Part of a small language model's weights: capped logits.
Each number is 500 + 25 x the weight over its row's rms, rounded and kept within 0 to 999. Layers, rows and columns count from 0. Numbers have three digits each. The size before them is the row's rms in percent of the matrix's.

# layer 7 MLP down (transposed), 192x64, rms 0.212, rows 2-35, columns 0-63
098:501476492487512547505471493530492453500504523504497499466499490470546477486530537536514506515499501492505518489552520468428510509503482480464480495546542505513516542506530503495545528513476494
102:464471461521506497467531509499525449511502459475525516495453537487507504513495518523487556493446506484507506476501491549515498542529474475522498510493500522459524499504560515502521495527515495
102:530506474495538506462506479472515437498487525502512526465496535554465492482496485487507515467478477512511454477513470443539523494548503498493510478486486494461507529501535493481512520510468512
104:528440554524510511482530482526497477470469505503511529476486508500485496488500515500501503509488535506489526497509521446481447526434490504504507534522528489507432499487490503515473514474535486
089:526498511546469496520488525451483524497510503481502542509484477476473516485461503499449496480477517462487503517459473505485473507450486505554496494516460563491513489527528488537476525507504495
102:497498469515452510501488532504516485520483482473486469548491532541460515471478497473527505496490495475529471503459496515469558509494502481427482501518513488497511493494496487469502503559459513
102:449523499528463492491493490487495483537496489495505489470525488507499504541536490523489502481455499520485500536538492500509433513516478462543451517519517513546522492504489526455476522497453502
100:475548495478512535526472507481514525448539486530502511469524487484515504473516485530522512513502460481481484494480452526486478557450504488474520478488512484532494491502471502515499507498564472
089:528496505525517468490515493479447488531538501480496479518527481554489485510500527474484464473497539501494507528501506496430505517498571496507509544490529485514471518465498502499485511533509462
113:519486500543544524522517467508453515503517470479461497513522465500479532519523529528509494481488465483497502490468495517458488541478514427465444522514518489502510484545515485506500513512502497
099:529542496545491527508526536530502532473477478491499507490468485496474519473494524451509497521448490471486541477496485501503512494525490476534520497433504491485529523449456472475482498501514497
109:497467455513484491469535508501489481507452504461532518502484512511514494503513468563550543482500449518498509484476506493524471490500503497497477478442503489495555468510501512501506488540498542
094:496519485538491482481484491456513504505490464453516550474465537516454487537520476525459477479514517500467481517486476484499506501510502464483456513496478537503508494503509508496467435478459489
107:453510511527535474502517544496473495508468498525551512469485508523505531479500457461513526487465495519510499460487525523482503528470467490467489520508512499483488526510467517445525508445474488
100:487507484518531470512523531470519524486475513487497483514508470439455520495471568477524476504549491536525487504477492484522492529478502508485465478491482477510514482495496533446519475458519509
093:467454509468519517551514499512522517478496545511481487514549483514490501447464526522479532485503505479530530498487539516474505501526477499497464482493496498511533522584519515484518506500510509
106:476540491512450516513473510531463476476471490506534510533531509553529526499493487550491488513522501497472509514506499472444498510480506529448465505501517502494521503441509503493477510478513544
103:515554474481531485551519475485499504481524485539468493525477492492463516532515541510482498478488487516477476518494473496505486470491506477458520433513503486514523507472530451507465523498496457
096:494469536489497492457534532477507516529510557556529507507495502505505487428457486493462513503489539505523495520476474511481499507525548485526490524495494477525517520496478504521501467458487518
107:524479461503535477524535466504493479533467526545452510475489496506480483477513508497474478504512520543484472492530497501518495476535526483463471485453502477435546486524496499483505469493522494
098:544439475528462465474515478519488540474498513543508523513487515504502492502513498536460510532478504473496507515539489493496451522514524489508470472512485513495518563488517499506489542493509450
099:512518483480511489463503502512461558541525494535482458548468481461511491558515515500494494533471511499436508486489515490480494512488497445482492498484509478527500506521495534523523526466500500
106:525495451519519506508522510578504501526514484511509508447468493534482508548514493478466472475498530521461491533487501528487494466537490513502514489491525484480511511496443503441504512505502508
092:480512505516494516484416449487509535536452516521508504507517499497507531504480461466510485535497476482516474484461535464478504497527500509450506472487450502488493500481499515503542530515493493
096:463487494493501498524515432528544482490550483524471496521488491527515493525451503499519500530474511513510484463512537432506490496494490502524502484499498514531526464510492534464486472527514544
099:506488500522518528469537524482515540509515517488503450560499454518477471497477497509525475492469456513460489490496535534527526531497489522503491470480508506568504508476497531508518495545497496
092:515518503499517490482501483510509471465506464516567482504512501534478478491511514464535510545493453488522523527533498500511508485425504514525481456528522500477510531492518487509504513436500484
083:472510465492494485525477474491498504539495527494505493480534524470496468522483536505420495538529512519544471492469518515502451519483518520474486481516485448487477511504474502553511476490506489
099:501477477515484496484532473518487560500478490481499511521480487485500516500487482511517481505496504485528530532517510513480487493521482528522457525518524477487543470536574451471455514511549473
109:542496503494496545467518533498490460469489480507498491509540475473493509494482486463534555484508476460469479502490470507533510499495456517517526528541508472517501525517497461559480518502482470
100:483446484480542477499528502493466549495495515476503527465452508511455503499494539521502508464486446494521527474508524459526494500516501496471536469499480530521490500487458474514497531523467507
103:505504513468533529523520476491508495493511443520490531481497472471539484500507497495517493490495549518461544502506540531471496531493478518484518462494438513541507495555518502482476498497546484
105:534510490496502468541531526500478470521483519478446482506512479497485487496500482541490492513521503464478508488477502504531483494502490506462514527417483504498523537457477507530479446478483537
105:500463475460513491476440492515500496476508461491453459473539522489502546517499522468467492463492522486472471469522481519475492460500504486479487485534433490498515482489496499516465508489480503
# layer 7 MLP gate, 192x64, rms 0.246, rows 3-35, columns 0-63
104:499510476478521469544552524505564485535478480513478524535514528527476509478489513503496486479531571529488510514500519463510491491491494519513483487537481517484486468510537494531515489526453497
111:500525505493507480537487533501494511518445486523517479470526488554498495521511520460472474499525518512503541523532544518489494523469496459491454464480531490493489530545490528498490493491464454
104:503505520482483473483540509527548526491501477492490493493483571491522464520527523492475468486555468507498512535481549501496497510482525466533488511516472492502470532493517477470454473526529505
090:533523449531518474467488487490525526549464502541524528521494472520516489476496502511500489475549494465529487472498513494477480512492530524493512467500512524467497469486509566512456520478475495
094:524496489508468530503535517474467484575508505513490507482471505510479483499539510519501503487531530493511487519499514527505509511519508449520410515509504463507510469512553478511486491538515506
104:535509466482467477495519495476549485491539544504503492514481490500500516499504468494557462542460525512480528470475462469472527485507515501451540514467476500478512516514495472495525506477498535
096:506444480506494478474510514550459502485471514496462507489513582508489469516523505480500464503487503532520492502533500528464514464523512485495477469488478495509434511493504495513475503525506540
109:502571528479519464491469489539508517495475492504511510529495487503473506528510483483497506500532502512482528471455457492493525566497458496464508518473496510532479464491507472446481531499518496
131:514514489504508537507509509470510495555467515520526490529426496505466530497514519502509474497474504512521466546490536468452501480526450492467494463523532508504506515495515459486489483530479516
111:463507493463481510499526519548510516506487457489488519527480489505489491499529450485487475497488477475472514506522491494470477484494500500521547489516510513532450541533451474501456466497516562
114:470512477493495505488504484514479542516525534503488454546469480504488491490487451469484511462502463491504484565515511489505500434501459463545521503501464488522481510494539506522492493529512483
096:544506457509495508495509491501488509541540504528494526545515494494495518506453462490540495536492483500521536475452490518468503479485505504496543440519489473476475517478472491506551524536520508
110:529472456522476518508551491535481504506551536520519506509521499537506451477478539484508495544555517495518490498505528510497503548491514517472513488514510517545518494479522485544504488504471535
107:508522486509477522551478514455488501483465476519479530459537525489496504488535525504520455468531527471511446529482468538503505455504515474497466486530511497479522476505537484498482494517536505
092:479528488502521500508447509495505506533525495519503470515426530534524476485495461489505463482510506508493463513466479522504505493490542436475499492532505461490508468451503498519465503515465506
096:525496488485480530490467526509502457509504504505478524475545514442512530488520494501555519505493514521501495481506492479473509480544453475516470516489457478496525512487527459489425473503512495
087:531495462445461476537524496530460474520458508493508503507454480482520545510499483507482496478536494514500496450516521555494486492509495498489519482525454520518504534510487490460535481531515486
092:491475515532484525480491477531469586502497498483484515530528467530488444486473536472474497480479551488519487470513461514519471511511478492513513517525506493514546490504493483488490466526486486
091:497485506468459507494536562522509517511513501489492516511503484547492481483505494532511500479499500502513517502532467474504527469515506479463478500402524531464496538527481521473521478505519517
093:494542470507528491504502515477503505516487516456456519516441520459542508508497471520565480486521536487474493514471458469517476457482492500481524495512482500480492453512463510483495502522510528
107:570505458522509511496511511471491479518461488500491499489518530496522562511481558457523510486503525514520494505503514455484452519520520508510540493525484511518464506490500487534536497528537513
096:464482489458495504463514521452448518494517443528534505537527471468513508504490535500489474511485477538515493510484507526520543484506496473449488495454519477468471520510508511518505494530483483
092:518526520512447477492493564475553560486545488485488456479505491515465489469499468485476505470508516492500472522511518505494485522520487513483518499477511462472541496474498488480542510530518482
096:503432503504475501525514491494477491472524513535481466529534515466467457512488477484481448493525474462503472478495484484493456496516479491473529498484516514495504481479521553489506462470486546
105:500457450491498473503474460515494513500540472494525503484541503487499502490463469465534460463491520507526534519483501462495486494512514455481532503518502500502496507453492537511549539534530479
087:475472500497536532510531502495514469483534489486472497513481502510461524472494480493519480496459524521533519508561545533519473455486517503483466487460499489518498499486559491542486537487485472
095:504525501478496500525522534486483449484480504530480534552471543521468482492524482497521535447495477473475535488447464474481492505515508497492518509523447528506497504503520499465474539519495510
100:486490449489492524483440496445524545483510472481517496482500487473496487525458488491512546462509485525514478496518483501466527465526509466507485560501489487547473497492497496507545500495503525
111:527531544438508530513488508537543516501468530459540501532478498501513532501499508478515470494558477517491514458531478488462486509458482503503483485500499523537506528521476514493470517478508512
099:458488521502542466458492514514521496497495503519477485528516507501481503492481483455528513488549537498471500498499450451453472512502498492501495539514521498526483454519470543500520441498490480
110:493553491491501506552549499514481485501472505488526487507475489561520490503480477446527516532549472500523534530509518525487505476465482488493471524470490487471467485530491485472522478510498467
094:490503439500494484531495474542491496538508479497539490530471497498454517451484488479525469469493505477514556492500493475528539500514510506462527509483497514475526456515502548530501488510509459
100:470491468488489485501519485536452530469482459436500526481519475464519514513492494477476464530532493483468486476539473496455479503471522529510517487521496526493494515542480507496462529482525482
# layer 7 MLP up, 192x64, rms 0.243, rows 3-35, columns 0-63
104:488484457487454518559515480483526480529467479501481485523522491494536488466490520519524449511553506502456508535484551475492513477503505543518481466524484496480487484511538509520475504509488504
107:507550492538523475531524496514474506488538477532497527510488491478494474506537488528532460506481500483515495518446467492550485476489472503478497452482474525509483512513535493526493538479541456
109:506517504479535468495540485518567482484523503492514469489558508471456462467512496498484511499526498471506518538485502487480479499471476532554469506505527514517490464497492478508457522511526465
089:511464473532499461497483476516546495507535496586518485481513515471506479527506509547508501491534496498518529518522521466513493517520481503506468532466505513478477479471521544518454471490507507
093:459489480533519493495515533519466498519490463530511534542523475498451552504467462485466536508488495510481528546474523504529522501515525498463493509526483508479482490500500484490524486539461539
103:475497502532508497520491541556491437504475474454501508519485493510481451522455509495479539471477545487518483463503467495493518502527474482539511476520471524523547513507491497511506510518499470
096:490537533524525493437461540497518485494504470485530450524505474512505468492482549488494480495534519534553468492503466480514531504486477523523511509522497494501508508495442476531474483488513492
104:478466533505455536521502510517481461526522499515519491504455498482530500438503484483475495484473466503524524510519482529528499459544478505484464506522496442522505507498456532515486479516467496
115:476502474498482516491489509452487467463502483484476493488501469534503498489498475557513493479511532519493478481487484455488483492542476443544468499505474511491483509519468499424492519518468529
105:523508527444517473483490444499497432506493531463506499520520491504500489519549521497523531495440475487482512492513510479503525523468485541496508501537521494526489504474474504482450494538506507
109:520480491475478520521516466496519498496495521495484504484498497469496491453515493507477519461547508553524460515513574464482533443497447503501498513519483489534532496496498526532489524522514512
089:479476509514508482494453535507484507529509494557514520476479510533498536452483505485513493479506541511531478487536498447520539519539482536504521477516464459529546507526515488495527491521489509
111:529450486506498552486509504512516530466527516514519456504487524511542468507469523457480439531489498526476543509535494480526494517497494473467489477551512496505522503494497468475507534520492509
102:471454509485510490514478463480488522451500444479517479513546517516492476523474547521484519521496507521487513497495456520492517505472514501471502481513489511522527465470477489492519498543551440
090:519495461496496488499473482511501515532520496456514481496433489491528488482456451502473465513463506490462473479513473456557516511494470485516520509500550468485501473461505518515489507480479503
101:495488520561497543474488518459514478517503488454490518522533511538469509489457509519519504499499556536523503475526521501515531530496500450479492473463528511495499546471535521501477489513499512
095:490485525538514486516474470517528521466506494509509536540504517546474466476515512516464497511515479533473480544488504514463509512528501495463486460456501491463482487492548464474485530495464466
093:489501509447533512506432469479511510489493477498528459503448468461528515506512533552461498496492509522483474540500507473490503530511504487475481479467498477507473511462476501510542483488510530
092:516518470557520483529515468456451504541479490483496499483462521494488525568526550503466496506486534510496496528509510495494509524541493517493525509529451476508506465515475513535484493503503496
093:495518516488505455520498463522467486481497553486480552531450485516472498452524483496497480529481489527517459463470497534473517490517470506492490509488515466497509478501468502527552477510465521
105:530454478461479452449468475517492523494477493492472511453532482494499538523515513495532523538494486517505517478475481505496542469508509550513475546517522458478512532530519507505507495488489512
096:534495469495507502559510484574523497532489499477482492452478476542496480484507500491491508532505526503503509497509505509474473484531486521476519558498514510465491517563510458462502494497525483
099:533461516500475457483481510495535510476540526504510461445519491496463483501506490477495499475440513467517504460480514453496492525494505449505490464498484501534516506477482517483503480527524548
097:490505523478448450508526535497526526521505522473497513502506520466478449482521524467450480482521491509515497475486484531525470482540444539493495479488512521495450486503502514516489536523521492
106:475503547516470487543507520507541490530497522487500537488507527485510486530526529490474481505498521500482436508496461549520471513500491460514539524502488491476523475522462501459516464470540506
088:486510519514476526530512506528501517495513555482494558488481490460488519497465457490495473458494486507482516477517528463506513501427522505472491522472473518489460527504492503527527491459459496
089:474513461489481466522534547528467467525470467482483558497479527530496515464523535517519527475501469457488517469462447498492506492505524498516494529519482492501537503487533497484507500498469490
100:492502493485515485499494475496495505509497475500477483524458531492483499472565482463551497512482472553508500502517518536506458492483518494501494503507513536475476458514443556515504475528464538
108:473472518488477550552516500501501521512500478533518494457491525533492493479478504500477543523488514552491532521472494497495503512494478475450461485490516431483491467499512503533481542496491471
102:495565492490488515516471494497485533526505534512497483509495528531489489529506462481505473548499483518498471530502434552526504493504460518513487482500484472479492528469577506500488495488498492
099:443462524522516529514497522458517505516543521473519517484503527500524540497486480492473524478513516463479482447470505481485456478487489451532480478468496505514501501487475504484476530527464464
103:548535546457473504510518499496500507489499464455456502546493487518486441513542453475523515519474457488523506500494515472528522498525532522477505517492481475518512501532492520487478486492465511
101:476427497531510496507487490488512517475568490440498504483500491510504457480524529494476506512524467505547483533468473489472486481453504529488521492492504481506496451485509530464501484516493504